config.toml
bias = "qkv"
decay_fraction = 0.632
decay_shape = "pow"
train_tokens = 95430000
Each number is 128 + 32 x the weight over its row's rms, rounded and kept within 0 to 255. Layers, rows and columns count from 0. Numbers have three digits each. The size before them is the row's rms in percent of the matrix's.

# gate: layer 10 MLP gate, 320x96, rms 0.122, rows 86-103, columns 48-95
# up: layer 10 MLP up, 320x96, rms 0.114, rows 86-102, columns 48-95
# down: layer 10 MLP down (transposed), 320x96, rms 0.14, rows 86-102, columns 48-95
gate86 107:102169146180119155128148111181131157075148133164138141077115140195126129147209135160140083132134118084074091171126145134058154124111188157100118
up86 107:148134127189153140190099097086121131095139131119152119163108153134170139136155101158152156155097122134139186123198159097144115083140059170136166
down86 106:123089106117085159176111091200116135084117065159104127065133142156145124058128095187131174160116187144153107115107092153171136164131114129116175
gate87 109:097083097097202128099149101112104122085122154084108167168136157125146154106093092158104144125174127152099147126153140092140189138104088157110151
up87 103:119134161076069129177153145143167148172079170130141127105140101157175136141124072088172091158156108149114118112192099057149152090101117162114120
down87 103:180159112149147175123097210130109123148068142203097123110104121150142117123132073131098141154123103194198086151110137140167108112193149071101151
gate88 107:107088130141172132097192107119119140136128103153181153150181118160119155173114126124139098166131102163123159183141134101095141104083085144075096
up88 110:104099075103137137098159061124149105124113111164101148133155110191084157132197197127127165142078128147125155164125148132113141113101139109116159
down88 105:091052129119167046175154145146130113108136098133138083181126163107129114098095134109118137099200119138171155150119067126121078161094112142142134
gate89 098:100108143127105128100155198143188104090126122147185143091130149172105183116193131162097167084114154118122161116085111165134080113090134076175125
up89 100:150117153122153133163152131155112127116143140158134122097141140116172075120132183109161060156069152136103149126181086121123111100103130072074077
down89 101:118084128153133171157153118131120154144131072120149162134154124165133163127116144166074111137116077104131105111110161152145173127147122146136200
gate90 100:081157102092131145127155118125124131088152132058139162131110161171159156169155170156134108126168138096105153076145204116106166138132116141117171
up90 095:146135180111101148119116119123129092120094108165114079115175110111122123144126095083159106076141189158138129163079028118110132102154106139116102
down90 094:078144123145138130153154114113111123131176182151095081136203172141093118136148144089132080100172105080096186120155135149120134145125072110127112
gate91 104:088163163057137127154168169124134118144145120091123130152034165167112129143114134099080058131142204131073165145155118119125142124099114144120137
up91 102:168118133081140086147078144159097187088110132155120166127071142083150150132147106154138120140074115178142198181101089135082183129146166116186121
down91 104:147204047089110140067152143132118178177118152159156120132109100072066115122127126157167153152081104079125088082180127123100145103071141111107110
gate92 095:126102116169128118107129122106070117110182123111097144133158173145191090082101094123045156172162094118097139095160073111177179142130165133109169
up92 094:131145139123129116143102134165165172114120050175103100078121118133125120140080087159170136042137164106093162178141147128133064119088087120142131
down92 099:127150190169094170134139138150134146133090148146091147116148240086155149104108020123071113135157113112081163113150162148109100124120134083136164
gate93 100:112147134193139140110111112146091083071125060120134076143105116133176046160189169075056148146140121160101132107081092115130136113142153104143135
up93 101:170152085073111138074168213211105128157129093126107118106182169108110158129111141107118118116126172111087163120121191145144071086113150054198135
down93 100:134188092153131166122148157195091131098104199049118130151130146119153126108138145141125121129133162118122153176095140154134125113197120066095080
gate94 099:181126085070149139158156167139160141191063134078130166135208128139113154111109114142140156140090124125091102151183127095127110149119150127118033
up94 097:139082072220158137169107157116125154166147132121130153133158090107114162125152090130148155086106112073088049168120099103132141123114162127138134
down94 098:162132155088120150096107125114150171150072162120164101092101211086130101164110184126101120090005086140167120114100116119081152149196155154148096
gate95 102:174126132164080130119123127133079173111202133150143121138172117123127148144101145132158125111139108110110186118164121087163094119108054102219142
up95 102:162128160154059136152150102065117125158130168124084178092166150102087129075098140142102150170130121200076067085113130163149130126140148129116159
down95 100:127163069149127100082134139127133142078079096166113139100069115149160133113136143156139163124097159106150113045101124117084166114128139127126080
gate96 108:112160102136141146141153165111064095102145124150145144167139138099099131124130153119132146110155134120064102097134058109154142050124111112098103
up96 105:102096154071143086171132151175199138147089136102155099134101112182105106126104161160129124116103180110133116119162184194140086159139164149120084
down96 102:109131104104141175120151175145169189089152129112112106121103090136159147116116120100099153078157103110149170142129074092138109151107093095115130
gate97 110:152109139141192127185152149111115138070111155137171112138178072166159150114188130115113105143132134121105114178095136099123109111117099137108081
up97 102:048155058169131155175119121156137109164158173156101127200159141138066075132134097135182135108113143118130194095138110125145092123110137102095117
down97 098:091112155075172169082139122122153143172165081124095177136123171122073068147161139155133173151176124041115190129172111136072154123124113089117112
gate98 096:181148141127182171101088060098095150124110109133089104147128105149118161171131100087109100150151156091113149138138117132107118078153121082109087
up98 111:078090117144094163130147147151148108141142101135161121043106155134116159136129062154124140169137156091108158172152092063134146165113198173114120
down98 109:157108087105122112155105201161138128140140099117232090147117124177131122089146153137158132178108116176108173111134133134105153150174137153144146
gate99 109:082117104144140129130105109118084109124110069069130079132104136160107152135163141084109167144118186126120123105165146131140083102126157141136144
up99 107:149094125079111188111109135144170136117062108088131104144124123157102086116110077181134154128115167083086139154148105110143151118126082127135129
down99 110:147113129125156169123092148136177135133118111109154122105171146110148159098122131131126103159115136154188167089130085148155096111107162139164101
gate100 100:096173083169123160178148153121159065137162107105166135172101161097045147098141117120109136153158077131107095084199176153114145158101144168131191
up100 100:103211100154147126118136150105072092163126103147127130097097129097114138149156095198126177110132154130104035081191130137125166128068127150149070
down100 095:126117158116119138165177101115123120127054105146188127143139155181162118155118164149196065076090116125104167157087087129106145129203114154119105
gate101 095:149118072164160144094092099130142187128115171084124105124138104131108186106106141112111188103136151106152088140124085113144192083111140168144119
up101 091:155133103143108135060112144156125127159113061144120114116173110093136183172145101176104122167148158093121105186066114131139094175111129063101163
down101 094:106122172105086174173129124074082133130111096135071184184162119146076023156187097171116123081152116123135145133176099113119148136080104120098121
gate102 099:162128152081124131144124114080131136085123169124195085136088115089166137134185132070124141130131149145102124148151163096130183100088125155102097
up102 106:137129146140122108154098102172110068079109110119138178139126135128074102090182097131084085123088082173130136126075119118066144137110117117094121
down102 111:128148130149127189089122067083088113077120114136134088144138127160106114110135086116131129145169123177227101120119150159129126158137173119134151
gate103 099:100131105117125133138120115141104118100178159156211137096155173110192113129155131105157042179093165158126126143147130080152133138152076116115149